Each number is 128 + 24 x the weight over its row's rms, rounded and kept within 0 to 255. Layers, rows and columns count from 0. Numbers have three digits each. The size before them is the row's rms in percent of the matrix's.

# up: layer 2 MLP up, 256x96, rms 0.244, rows 7-62, columns 32-63
# down: layer 2 MLP down (transposed), 256x96, rms 0.121, rows 7-62, columns 32-63
# gate: layer 2 MLP gate, 256x96, rms 0.256, rows 8-63, columns 32-63
up7 102:130152081136141170110137120123138158134103151115184135139163116108115142171100094185139124129123
down7 097:122118150060129120174086205126156144119135107119141121138139135157129156125112149147094056113143
gate8 100:122137106122146119081147148148142121133129147137151103155095151137069108122132114129162127134142
up8 099:119111089124169108168136118104131107106119132132138139116157108153169137135163135150069139138127
down8 094:108131135112117083155098133103120140107127139136118141118123126129120165120091106119131125155151
gate9 102:151165110148170119169134094135102118135113104088124093125118157134131126171097159131146110136161
up9 097:160120177147113080128134115099107135083131088094113126148130147144062132127148115103133122110143
down9 104:146122155093164163127121156098104111138128179099109154158161160085102098135107129152129153157157
gate10 106:118142120162159138165143125086087151166102151149133135113119154117115148108117126133114134081140
up10 101:106134146143097126142094124151127096122130117086131130155126122108130162102113134083149180095114
down10 107:128139115161091137108114134145128125079139103128120104158134098109140087129079089116089133193142
gate11 107:145109128112150164092102205185147123139133095114149144139147127125108110123146101116134125111132
up11 099:137144167126135165148123126141133128146160172099113144074132093167135111153151126090146136123132
down11 093:107085146119134084144108112148136098110126128121140129121150124107164138135124125125123149147174
gate12 090:107150111159120167116138129119119130110130090115168122123116149127142099143068104110128132171106
up12 104:126123133123096086103140103137128144090125130104109121162093114144122090127132101139120099112098
down12 097:125132127141171144144141145103141134123082149149142146114165133125097144097123136118113114133187
gate13 088:172121067103145107122141136123103115118128149132133129129126174214117126137122125149119147095122
up13 090:158095119129123098137163186135115115114101137105142128159128166174164133144148154186120150119123
down13 089:120126114151173120127154132154149111113121168130104137131100184179167160165137138170140163118087
gate14 103:160096175118124118110107137137152095092051119146138112156131108141114135097117089096137160108111
up14 103:151065160143100123123063160154165140134125147138142113152134145163143139169157136127129105112145
down14 104:102112138159077151094129132157148075102108144130119154149135125086143140124100089110127128152132
gate15 096:060169135114136111125102124132135143136077109150114160100127088122129162099144107118137131129126
up15 100:103148106141143124163094180134123126131143145129120115069129131124144119129130092102141101099136
down15 105:125122156149115167136142124130164152111062158127122144151092127134107139069113101126145153106101
gate16 105:146153146132133110098183137147163142070148110155105148124112147142096111114149086112115163103130
up16 101:093158119138139143131141105105102125119091116087141111157154162103144089127107102168146113159164
down16 111:155146127092144117105135120165106108117106152131102109122140082125125122101155172119098150104149
gate17 102:109102120114140151163150128132064094090107140143094168091111118116132101146151131114131123105138
up17 099:151082111136141139115179165130120102132114137128136162115102101132094105169152118153121106101141
down17 095:114137159113172124117148117168138091139189114113128175079135125150145179121172105116108108133125
gate18 093:116124131153122138108094116123124106098133111165134124117108150068132117174120116110171135157153
up18 082:087111091136151133116088148091153112097126114123125118137132147129142120192130124150152124148118
down18 082:101145116153121072088131133143154095121177114109139104114118099110152098146104116098141138143137
gate19 097:130151082128155103123105148137133144102154067129142162152110124129144131160101160158137122121122
up19 096:137153117131107132104078126166125144139167156158150140154108117155110153110167135160128135115098
down19 099:125139147111165114137081137115115118142158124130149126119109159131156151136153129178146183130112
gate20 094:136090135121106129105122151115134151167098182147154100125161166136159106146125080137154173116159
up20 094:105115154132065133140166136145139125180115135136106100147147105172136173112114098180147121105101
down20 096:142126091123110158105169132091103105136142182125154131122139132090149120144124098134100183096132
gate21 111:147089102103150197115122116119098164126100124152133149142097105137139146152167109130119118156111
up21 107:105120140114096079137116125127161137138121123118108133129173095126110156119104130095136114132122
down21 107:137097112106118124141111141104114148133128170180147150103103106112137070099126141127112108106054
gate22 094:139108118143119098125151115100121128142123117158112161164118092108123093123181155136123127112082
up22 102:174131121153099103139118155137131151139097102135096131147136141119079085118124099150090134130144
down22 105:132143149132119137126106101144113119129175113140134101124166157134129134130111127108139088137151
gate23 112:150098088108125113087101125129131062096114127112123099147101094134134182155124116135118116138123
up23 104:140114139120118101154136128163135136179117118091109138117144084137116153125202132117138123107098
down23 111:114114108109147158121109136119091144067124140193097178173108120115124128134105120137121153161117
gate24 099:166074099101147138149138116081154104129099151122122121144162140143121090112117105145101108125143
up24 105:130098116117108137147122127171087085093151139173178106157106143138092149122193121141145141154132
down24 102:129117129126119132102159096142154177169127104106115152112125140165144137149126151122115116113117
gate25 102:081160119125112151117172162103139139102152129097117134159141132108116056153109104161130157105109
up25 090:117139164112135104133126101115135127130185113145141094096133124126085162119154154135166153152168
down25 085:130124131094160075122069149124089137121102153128109119163152140160106154100129107096112109133126
gate26 095:148140118157126149115126135133131131161115196096096106151162134165170158135133137091149109095132
up26 103:131099151103107090139145109114112073114108099132089123101159098128137158130152131129087127143138
down26 104:126117139154104146124128115122155106126129092132106137102092100158143141095073111151090122160115
gate27 099:107132136086119118168128101119081095117084118131097099091128095119152151159124116123132156143140
up27 109:155114115158145132157161078104094133134101140133134160139134132104127098149162102181109150120122
down27 106:127159110173147122156117147156128123104121123148116119138132142140155176166149164146123125142113
gate28 098:132105105125138138164137132124088125123134115100139118127141131122144103161122095134145139127108
up28 095:120134147118144168119145094074091077141102103120130173120137162114123123117134118159116088143137
down28 091:087106162108127144143152154141136101150144117119178146149064119105148132101128114145181127108142
gate29 094:153131087091127093145113143092171113137096111131187129154119087153165092108144122125126122137133
up29 094:152150132100183132158112123116132090119141111129104095143149174138179055122126110122093099164135
down29 096:130107129124127132123161128161073155146138109133158160152159158088128136099089103098147131112122
gate30 095:174151147116102154122130107107168111145124125143094146163125132164127144126180147125126087121108
up30 101:156117105109108085167105125113090126123133132124108123146160115149113141155109146115114111118100
down30 103:097141111130105089113147166129140143140100141124130167143141097152138106155129146161140163123139
gate31 095:114100112145155153086119099141102129099100164120095151106084084144038121145117149099173107144155
up31 103:143168137123128113148196168105105106122111116153151142137124155161134112127130142144124096089114
down31 093:143154144107111100122166151168128123132132089141163153109154128115136115083133163152132129144195
gate32 106:122153091102080137086123096139121179085110113145083126125156138166122088105128141125116151122165
up32 104:125138155120114107165128124153144134151106104168133144065111111156112131134127133104114130141127
down32 103:123142154126112139151122103143153141178158111147116116125173092121158131178155081118148144139165
gate33 101:123142134091129108152109098152111127138124136143114151110125152037120081123128170108126085140155
up33 104:149101114110079136141130097143146115164155129102125157144112162121130205109096058110120105107115
down33 102:115147131121117114122153111158083096148167124108150129084143128132120113134128108101138145112108
gate34 101:114135117097133117128148119129138113134108136135104132149117095174130125107116147121125131130129
up34 095:147138133132116111150085098076146163091124104130151136114106145085148131168126108141050140138153
down34 097:144128106161123131133113105126108147083093112157140105121151141077138116120108097122153141129140
gate35 091:086167106136143112149099153123125130144096144104136126095186110140133135123089145094109169148143
up35 090:136153144132092128117118092089126114143124138116118151091108142123122120097167173139099131136125
down35 091:132115133167087121135101123122113096098162136162136159127122137112131105134144104161100147156124
gate36 093:138167083133133087132150086125086122154072126121141144145109085084115134168103147113110057122094
up36 103:109101151134161140107109123126174133143125117118115113071112098145113120116128144114115144094119
down36 100:121140127155128112105100085102102116092141105131120123142167163118162090125110140130133130077104
gate37 091:140078134125139140136142150128116109136155104131134135162128167095125105163163117125139098139074
up37 107:103090068142126124092100116111108117156155118170117170102186145134100144158132134135147173108130
down37 101:110139114096094097127170142161127105106105128077138115134132106120116076090094110070115133114144
gate38 105:079088090116109143173163159146110133125145134104164128102135105105134125137134120111149135133142
up38 103:175109159110134133140108151210148096126088093098136113122130170133150164130135121087136101131134
down38 110:107098082151123176109140117140100137154130124110113158115135150120130155120124168155157125137151
gate39 096:139152105138156092094097106119142134130114113097102117112154138130068136121039113142117096158116
up39 097:170092142113105103151131118125093109148116106157110146145083130109171166115166173133134110137136
down39 097:114116134125133071157132158154082129127138115155091118113104082135115101127149165129148114131164
gate40 104:130094104100105109126158123105137099128161107131145109103136165143150122121119138155145124108130
up40 099:136079123128078111123154076141153084144134125144096155112150125163117125092130135109093127119132
down40 090:109110109123142089118122120116119117134101146119105118068131143118166096154146109133135090129142
gate41 113:123100154095133142111172129159116102113108116138112164152125073151099137134118135111169140104123
up41 100:131146134135146146108133167152131143153183161120086158102144128154099146103098129102105131138130
down41 108:166166153147129166119167158155175130168113142159104093151116152159141122160129106083123100131128
gate42 103:169089118129113140119101145154133142095131085137114120133133158087126167146121111098144145104119
up42 095:108113144155169131113131100107129138086119114159132110121135135141148128101144149148131141094149
down42 097:130122131086156159124152142151132148180127130106118121119115151142081144097149167201142124100145
gate43 108:179142155156118102100122091118163115135143118214162147163132130152115129140114084074140143135117
up43 094:138111107135094107110138109160135128156109157123151157097101140096124163119108166143105130118100
down43 102:124179096128131082145124127116144158068124107143115113164137116144125089149128135104136118129162
gate44 095:121144105132143154131124122124152146130110115107142120131131117132092104143138147176161124136109
up44 093:140144133122120133121129126148130120138138091071141091139162080139112076131120182148176146098088
down44 091:144141153176161145141163121139096099160176126132140155139127163156150143113142134140068184139131
gate45 098:163095165140103116102114152158110134153089078146172113132138117102143129159127152139164080138095
up45 098:133162151137168166101166133126104087126142155122118114058147141143127113097122134115121142093155
down45 095:117120079125149129144120143115134078107143100127102110114094118139113126138104129156126154140168
gate46 098:121118157154144118120120126130072133118137107130129152158074152136090077097114139128128100130125
up46 097:185136148144113127115120113084124085134127113078147093122118179100180135164091121127139128151117
down46 105:113118082069137135147147134142117136151092159113128108147145112141106132120119156152116165157162
gate47 099:091138143093101162087145131130150111113126108145132121147120109122130100162086124134136122121144
up47 104:123142104142126090147160148111103167168101159107161138128160165135126114136112147085144140142111
down47 091:095124096111130134124119143120105118141104147162109158130132113116107095107127145103140106088127
gate48 099:109140119092111113062117157070133157113129110189170142135109135115095124136176151153131122140140
up48 104:073115127156126104113137117131116142126162155177129130130131110149116150098098076124111119134159
down48 106:097143096132117104107107161141130120080142157116118132149145112091067118146161127085103111130147
gate49 095:124149123132138098122130061112144138144114118090116139166134144148135104126048104118130137116137
up49 095:130163136126126134100140118131134150079125121125140146097124174163118159121151107105132106165166
down49 094:133128147144147127128156093162126101101141144101146127139143092114169128160083109118134152126106
gate50 089:101139115110170111106120139163097122125149148137140162138099117114134115046114133139122133130133
up50 096:139105130153083097117135108154134131130190179135168152145089139138142126073187119194121113147116
down50 085:106119135122095097133121135112096141131152146108141177142105167140156167158171083122139200136092
gate51 101:173099130130167111122137133093118145109148115090183150179138117134107104100104109116119155149102
up51 096:157087081116159098105131101145109134147103134129131116096096125150080121125109070142138106121119
down51 095:157115155131106119144112127139138108121112167147110147082081143099173122101142105151095138123097
gate52 092:137172119107106100129061148112110092136141135156140141120118052110078126102103133112089128089121
up52 103:104149112114114130157109113105158109153102107157093116095135130118157149131169152155124104140166
down52 105:130158086148119140090127176169122112071131106141150129138139121135090132144106112122130146100078
gate53 108:118132134085086120148115127141109161116163102115103116131124115110084101123151152129103116123097
up53 101:122083129134146118130125101075102117140164109142077138164123108179131111150145061090173109113122
down53 095:117121152118108081123146159146150139082155127143123158098135066141156146137123092131112103071140
gate54 090:113118113151137143133129097121140120153108126148163147136143126139100070105123136129091149192098
up54 091:102121084137108153131127134091117126195130139119135123160098097119124079141119066152109136152094
down54 085:093112204121160131150165070151153106152123135119163117090131110131147123153110132162128136148107
gate55 112:136145126136164137114125134141142119099101097149109128112120133117099116152149127147129163085090
up55 098:136155125149132145146085128134138130186123135132136126123125089124185130098140114156130168092121
down55 104:108128125118153119150144152114109096122135146131140137172143133108102185127146151137148121122145
gate56 109:120116141106141087113104164124142124105122118110101132127119139126129130134144133106132064145126
up56 107:111179109142173109113096123141136120086092142122127138134101142146146106126139130145142076136075
down56 103:112109141180134127133146149086153158130157134063108139148140116112102116130111084069090112110133
gate57 104:127075158117060142110122147140127109154140117146107179136126107101147077156164125112088135140110
up57 100:160112109109126085136093114112133105150095148145099164133092134160151133158144109117121074153167
down57 107:082123158099119116121116127140154099155145097134087163110159144129166104135091117190111148134133
gate58 104:122149123122164180172138145141173115133103123136123145059135126105125142095074127159125144138130
up58 095:091126112125106077129130114121081109114156114161126115134111129174137128149175103131143091156109
down58 094:107118112135082102097128119129096181103114133123124073168128144105122104147152134087122121110127
gate59 099:151135161122127154160077101141133113131150124112118135146142089160135138122137144137113112185131
up59 108:135138175114135190185136115149182085172113125137141121104132106140133157141129131123126130148129
down59 100:146116124087156133136083117136119126131097145104134136144175138079161153119139106148073089206118
gate60 102:111129116095059116129195099125103104119095121127130082115176165096155123084126127114105127082100
up60 096:131136137152154126145093159124132148136146142124092124097150130120115100074093137197069137108130
down60 097:134101105136137130122146152156106149100145155140149144150137114133127151136074141059127147146174
gate61 100:128110159127173148117102090132118108154097110158113129125147045105152147154119111099143124103124
up61 109:101161106093116131130084117115140139112118114098128141085116153118155131122156153142111180109129
down61 105:093139118139137157119096147106133156098100144126136094160141116128140149132132123106130106122116
gate62 090:101098123114120126154128118101125097122103085124164105118179103114150144138145117153131126088118
up62 098:127111115104149118117147108110108136064105082116136112111157099136139108116098130142135064086112
down62 094:131093117113175130122108136132125132173144189092120078097116109141129135152133117131131166176127
gate63 100:120118128136114123138129165132130115070174127160139135177150166155149126137166137158114171176111